Each number is 500 + 25 x the weight over its row's rms, rounded and kept within 0 to 999. Layers, rows and columns count from 0. Numbers have three digits each. The size before them is the row's rms in percent of the matrix's.

# layer 8 MLP down (transposed), 768x192, rms 0.17, rows 603-652, columns 64-127
107:540548434493497537489497465536471512499503491527483522520474483489482539529534482520536499501496512501530467479517510513507454476497510539539494541497490474543471556462525502507480512512476494
089:494520487495496474461504480532506509513467517481484494477489436507555483490512495499501513498486520503489489490507497495519476474439520515462474522473475485491479493503512503539462460505493517
096:480524512544490449486507485543495501525505476519473449479510526512514497494513537535494510498486535456539512521498500512491493534485547536507453516481503556510547444520520487539480487507520506
102:517484442485490489478461455442465537501482489463505537462514493477503478504500488536506528456476482521534533518489514504503512469504503479498464473458538510556539519490459466523512505496488552
110:508461460458504509524440503455504507503557520487542524478510466538516497531538466519528507507488464537508489453506497554499491517486488460448510547467506508487449516494454507468528517507515529
098:444475463511522516528482506533517486547540485539519469506549486464492463489510508477494477480509526476495484538523468506441524483529523466516508508500490531497511498528501499497522500523524480
100:483459541495505516518497474471547445467502522483473542502505500535501476482536481501495502532516502511465502467513494469489509491520432507502492485470517479480527511494485520477501495530455498
110:493461523518486478552475488539459545522545527507504550510531479493492451511481518502515485495524454481516499499515509530504533482524527471492480503528514466507526483525507474500461475507491527
102:510502512517486491491441504504518452482529499501516477530538475506526513530547494488499482504502498508510480481488474533532502497529528530510492441548514490494535417527524499539556477512528561
112:513440498483483465477524517467483470518544515500466525471508473511480474464481433463518449467520511496472495505460506489472500529508534489498479526482529519545490478500539558525498518498449506
098:484425519493531496507549514488543531512511498518501488493519486454520493494517488508485510523509520464524537492534492482498508464507489492464489505510500554483507487484444502518497478485488510
107:493509487500523467514532508492493518506523521501531523510507471503513451447484506509516511515515479579508441510480528515472513486488472471524488524482472436515537486510510472548484480481490519
088:524469478463467465454498525492493516503542460499488493522500514531502458495470490494515515479492497431549451524501506502477511525476467510517513511504493487522470550499507523502485521485501481
100:504502544481503507511504505506467517503522518483496455536522485471480498490467487495492513462456478489545530527471487496491500447494522516469491457556505531482480539529491483470538460471555540
101:531501504505469539531484517491448506490476472485468537475491482551499541534488480497516474466526547532484506504533488524511519521512500474488508489480498518548505471449461498497507537502530504
087:502527473463497507503512486509472483495526550536511485491481538471519511531493526477541552534449502453502492485476507534499515512518513492526503445516506519496543504521527519489529519557524478
095:540496523490512500459533465458501509407495466526536535468483474520515547438521536500453441516508547491499536504558498481502482499536536512497492537465498503516494486447524512518482508548517470
097:445537469549520457511520549450481479499491507502500494464520493502517490509485517515465510474539500532478504492449482487457516474485485538513530476509524514521550504504504542497494514501488502
091:528507505483490506520485466491506496475472484496491474529483539538544471461506473490515491541520505447547517487531460490482503488522537497515514505481497558480465505513509496494499460481505492
096:511511483493521476489512500511492492529509487539477519494499551485533526501478511515488464527499521538468461475482531540496493486501476577495502471487508495545475553475512488454505524506525502
109:500483486475495507546500481451463493497502487522544480489524542470512484457484491494510484483493442493473439492491488494501493521443554481444489449531536491544460518469535514495490491469500517
094:474486513503492508509526504479488486489516461478538507496505462452519534491491510498480541469484491495521503485446495489526513538541507462511507531477522469511490520486506488491483517490486472
103:515525516532449520494469508455481541496474508491511502540525516509487485514536495498488507536542493528497467489512477527488502498519477516493503503517535502527465476517507484481503546487482518
103:547506528513497484500530500462512469516494532483509495508501469525503509510528483503495534508534508453470480509473552488529517517472514482512540492495512470498514509499495497513477476464479519
096:499466497568519532453499454525525475513545505483534494530490458548480494504481491538477494506503506502543490511466507485506492513513479529529527492515538488536522519479485460481476512513481499
100:536452483521515514485498481472509485487503501543499485501482496481547511516526493522527447544554513471484504498476454485511527483470506473457538504455449499551501507464469507517539507477514487
097:503493465504509534508506506508512529503504481536510524467487522497492483533522443504521488525463540468506453491502491497476475480539515474496474486527517489516528553522473496477511484489478487
099:477526540512432504504459505506522503503557521520491494517485519521498458480444476523506488517464524514508496511453453529484498477524516486532468473441513497475493520525494488518487512491519498
101:468504484471503483467473474522492495454479536490503514486467490472450484518510530508504530480491557530519508459525461468459533500498513528509451522469572459469495461518487512481503487529500509
105:528475488455496465517505466547489512524517492479554501510497466488492557503481488535533517469530511512489507497532498512482500480490515485501528501470532506505491517494447510473481497496520497
103:522503512460572489503496499526540553467496503510502491546461476492475502507483496515513552514498480482519512541508474532545482504507500470481512454500490486535495484548485507488477504465494551
098:471498459502485420475505498499508497509496506490527528469488517503497467474515512530471511477463467521482514482449502492488499485498462540507524508453457475514476500491470466465495539530546474
105:504518522508477513557487534496514508509539499517478491487510528506535511534517536528550522506494495424508469482489538518497480487521525489512520455520536515508536481424521524494512497446509493
103:497501484508521499501492466494531477522479469481491506494513509520482535525502496522522488538533478502512525527502576520510489524535511507495512478532523501495482499551456471496484539497492503
120:528470525535471518465499521478514471509540479489499524520462544454468495509453511515468481461480530526526547483490527518492501483479539476538474504479498459561536491500448484555498512492457566
098:561534482489479493510460535523506503473488490494537480510558526464507476510528481468501515444470519499500466525447517456533510481520515511485497499495501501504508473466492500521466531468469496
103:507494476473516527460577506497471472492480504452488493515469473500458515497477518523540525514497480520550514495505478475527533521476533496507498495486505479510507531481480556489476484480466548
104:521482508532514530532481495457497491479523540502479496522487516546484448505470525560513477487527485500481521508511473490479496511523481553497479446496497457515520500516483525508506488482467503
103:506500486498529451494460520507493506519488476514466516485533522484509463497481517521463517562478540513524525523471434483493517484532486514516489507526452513459485528533514500474510470509462544
097:504474480517486488494488478446505498494524509484511493522495516530488464464503500504432507498532524485477526491499491490523472494482527443479469522436483487510511511499480535463470493502492481
095:485487516509498506520484501499504515491474465508495471489504523472493475509471458503527502509494419474529508476511543486505479479483486518476498484513486512491509479548487445505541502511508471
101:489494522475500489481515482495498487466474502523496483494495509514501471515531536515502467520497494454494523465467531514509485494493542493513522463501524521518486482499528475525491544514512504
102:505476508497556487540556524506469521514537456544500532504519469526513519522469493480526516488452518456462490470486496516463546501511448521503495525519516555505510539491522502463524490465493450
081:497490506479529487514527479551529488544512470507504485470453521498497490482491510507533497547531481475500492496465481472474501504535501501490492539541506526512534535500492481530489480511532543
104:524476505542489496466493505508492514500467508513475483504506548529463496485466518538457476477496504507500488481570534463546529554521534490517519497498489452448491506509514488512452518482492523
101:467518484487458491500508509518470504514501484576460508514532510503464477486514480504482516499509474521467427495489505530514460506571450460514545471498531487486488535528488506488507483519574551
101:523439524497497501530475480519521500478513491583531474466511491481510513525483498470500480510475521471481522447553494488506509495518466581492493484483485527504471480514512520511503501497481538
103:522535468484507500493488505490523483534460511475502500496471502499489491460513502487498502509519449552504527492476488505472495473481520525501433513489549534540525526504536491487531505470466563
102:477504553522509489448521497534505519504506482498546500474472518475478495474482496467492526451527501484527494487516509471518493517507515498538475504524445478556531498491511486520474447500520469
092:499472498513486433469482493506510470530529519499485498480509507501503488500499503437480479509476492510513496497483493527472536558521525541479531518485485480479521527501508468483490503510463447
# layer 8 MLP up, 768x192, rms 0.175, rows 604-653, columns 64-127
085:471529515541498497489540492517523537484491436471526484534538504453530496493517506498507502487518523525437499501453487487544483520440464507514534473501525489481497505511486479505521482467513510
097:468498483485513489533527500462480501493456498511526476511520530457459493531455539503514506476485533505500483499476501495575463495498484474464522526479467466495517487525522501514486506484416536
104:519481482512492519512482479559486502478521476457495539519519518478500482485502517526495550527498490522496476495509515510520457508501530446528466501521537483497454482531565437516478495555483512
111:515501500500517510544495512533511474461492501506475525503495540484499498507472529502521488514457481528538504505517527519478503497527518472513479504514520526467461507514472494528549506542455503
093:509488482494515551551504504519500498499451475491507447510484496471482490491509504472522498529473529524522522494500514497483439479453516509530453505521522503488520519490526517471515502502509475
101:482525520493480477494512480531537481467477481516483519565536539469508560508503481488493526510480464528515473479488491484499501495465520484489505526519533505524483483497482506501528468515478492
116:493483527478471491560481533522484488498455491499521490528548532509492505513515545481487528473491478490485516525449518532512509504481510496538474524513510502494512464565516484482536507486482465
104:509514519511509499493493506512482463538490537504518438487473542494465549489498506502505470497520495511486529495461545542492508485539488501465504490519520534463513495497520506499543527496529506
117:490498552513498514501587493477526482509504501497496523512530516487507500469465506467502471525492499515479483509513550515569509439480476504531492519518498492516509484518502495508535487523503470
099:507487503524528513541541516507515500444502439510527463526485497493495536491516489487497509528471495513516527496467480531525508472471510510508538533492545542484511477510474536520487467501489507
116:467541526489487519493507556508492533509499507521538501539504499474459544478497489495521491501463505535508520501466528503507520522482516483512482536527492556492493473492510511493511488503441428
084:510469504480521489470476528503476475493520534491514517527528547502473499501489504467553552452509487493513514486513487507512490502480484487495508470432484502464521517497499498468493433442502529
099:484550555463496500561492484451552470472490510522507516510524507477467505442528522493529489510501482519501517509483525502506482515517505545498503493486484506537490492545496499494506485486491491
108:498524468507507525537505476480482495500472488541505488524471514517461495481539526480511474451466520528516522523450526493503557506523494489549483493502471481501450471531437536488492512529496507
085:505510492547543546513498516487465526506492535535537464537495511464511488512488460493498484502513514523488500502464510509515465452481480454514476525448497453458528490497503502520455487479445495
093:500491492488525479497524515484529471497518530491502493501558541506513492470490545469512485499474465509475486476504487556540496463489477484481513473502493528496492469482512500464495510502497434
097:498519529499529535501449509508518529511465508467532495491462508517490519502491540495497502478483498538478527493511522511550514512429514475530493548516442544488469521523541466523485508530500456
085:510509481530517522500511503511538464530492520474539524513524518447513518501501500478538470510499507510510512525445521518543451502536482504487488536507513480491481494477465460463502499537488511
092:497469479509485524527545480474490489515512461481507498462537513434495503519475512475481483544510469521490500493506526474557502522493494496521444512507476488539491505528499503459497507552472475
106:468513482547492533518518501524492517504485445499536495545502498509531496504505501487508511508545506550484504503494512456487510482505510502532510488442506538517519473469514510445448460471450486
092:533496526496520499505541499522470524477455528513501476555485543500478501470485505463522537545481466511524557496520454478508503535478515499477457517540455535479517537503464462464519536487506446
104:444499551502509540488513564537473513511514515524501477483531508512472509477541501452492498497506511564491506473461555538492484489475532500520446520508510505500515501522503462503461495484472474
107:455522509496483503521489489513498511513494513489499493484522471469484498488516517498488498490513474507437528552501499535488508506505502516467449501486502482545463476485487508514499515510482488
093:499525544570534542462575503528511519510508465485511476537495477508521494493508503510488515508511499532514519507475515539479521499472521487511515499472485519499467475507491523483459503509470493
099:511520517523503520552477510494516497466498511560493511558516508525474535476531495532511527493456495546477530483475494531522511508489509494478477487496462479466480494550516489446490503526444510
096:455473511539481501498491509451528524497460465511523488476483512491508507478490575491495494479457527509466526557491499499496529531509512477479494533473443501469509499521458508460463518507503522
098:487498503521505492505474517493482545502509537472512488557536521462496515461482519495494496436503521485448525512478505518503530471480536476520499465468532489525478471506505512495510463465527482
102:499516475505553486482505487513533471486505509517506482506556475486503526451507512471524529458455525519483487497462513507515490438470470534526488482458546511473526510505496511491548509491480540
111:507493553523516509480494529530574530473534465495466512549535488491514526469497536466517473468496497518487495486454515529496466503505515506475496522477494493525482503477478472484510513511502542
103:497523469487514511472496523535476469492489525527517524536475541520547485451483514504506503466459483544487500523456512478468529480505518485519499518480483534472513504508520486475493521502499481
098:474496517497454479506501511486483493473448550504499505494542510492485508554490480512511524481461512499504481453493504492507450477479509499564490483466487499532437454501466535505475458522530473
106:466539524515479561457522483523521514487484546484520481498474471502465511507466478474471478452494526495501536490507515544478500532498485533497521512495534497518522499510487481511496453498484521
102:504517524518484503493487526523483483461466496496458508523521530514469530533531504486503459512431474530522504486489488507485533521502523525485493503492510522500539482503501492515462497519497450
128:460515500525494507498524532483547531488481475516548468503482536494464479509482498489516485530444513523535531519494524544494520493494496534533483560493508506505510447514502512506507508497480515
097:502503496474498570526504524515533495475506474526509484511517509460500468466526492479513499546497516532489487492459499531471467472458506500502497470537541526489517481522463462494514498507483477
104:518475539498517473512507516533500573481522506495517508478497550513525528489484501459534541467507514526487484472472492480500509524506484524512484498506475498504543507490470481446503463576451523
104:497558510469532531506520482548518489482521489469558484513500485509462472485480534503531461495487495507518536472477529476519530506483489449520504507508478501449479499498495473495464509527460530
107:531543455473567518535515527493542504467460526488513525513467528524531563506529500508493508489514466516510533558468527495532468510501513519538507490503500516514492482529519515510488493493487471
095:482489499494513559494517536483522495497473486475490474542527504490524494486501472444485540489506487492458522464522533493456441472481503487503486493516473513521538469488468508496499488482535494
095:490503466505530504504504524493476525510478536537514506525508542472492489547531531495536503473465519513482508489488500499530503490499486505477498524523502489501495502468512521474433489497471483
103:467514515480498515525524531546512534508483506516482447507481541469494523505493514492538516501477537505503482487496534517530508468503506536509498489484514527492546464542528475532482518489478450
105:531504531476487501522486500481500543473517519520511480534503553506513516508526496478543532489485461517474496477489545497535447500470455511512510507516529511488497462540501471499510476521487534
078:500539499521513530476531526519504546490496487453467493487532517508510515462539509466541477452509496514491484504471481481510536481489461460507529529530476515527478506467498461484475461507511519
103:480504509539513569495493513504555483471488516513508504509528484487515487451510508520470448479526482511505460479527516518498459521497474472489528514524488503468464511499509490505506433486497491
100:463530498503505496499516534520470491526490466482487520484513556537444515502530541461526499516490481530517486485458503541503457475515504469518447528461490496524489479516541512488492470549507472
103:501482539528489500503532541532525542478521503500534458482501488511482510486490478466521505507467465524503551503504474522538485498499460507518500518518483522495465446533513505456465486478477481
104:495558529517512524454508511551520491428499510517528499493514560514495490514547571543530448508488444521486507491481509539500484501464492450517524482523499510516501466485478524494523477490517502
107:453497483502473532512545497483491467551515498494503447491488547516425527502505550523516511481493489521518495529455520537509465523517471487475487535517474507543511491473476506484532488550488526
092:500541494521518531506493549510503515468491465478505488487472534499455503508562480509515490508499453506507485555479500521478542496494470495490517476495446483486475503511535442457457479490474483
119:481501490535487538479538550524509490422447502496493516517515544469486561490499507493522475512475488561496512483502475520493458481511519510524478537489560520506472481545531500510499496504480497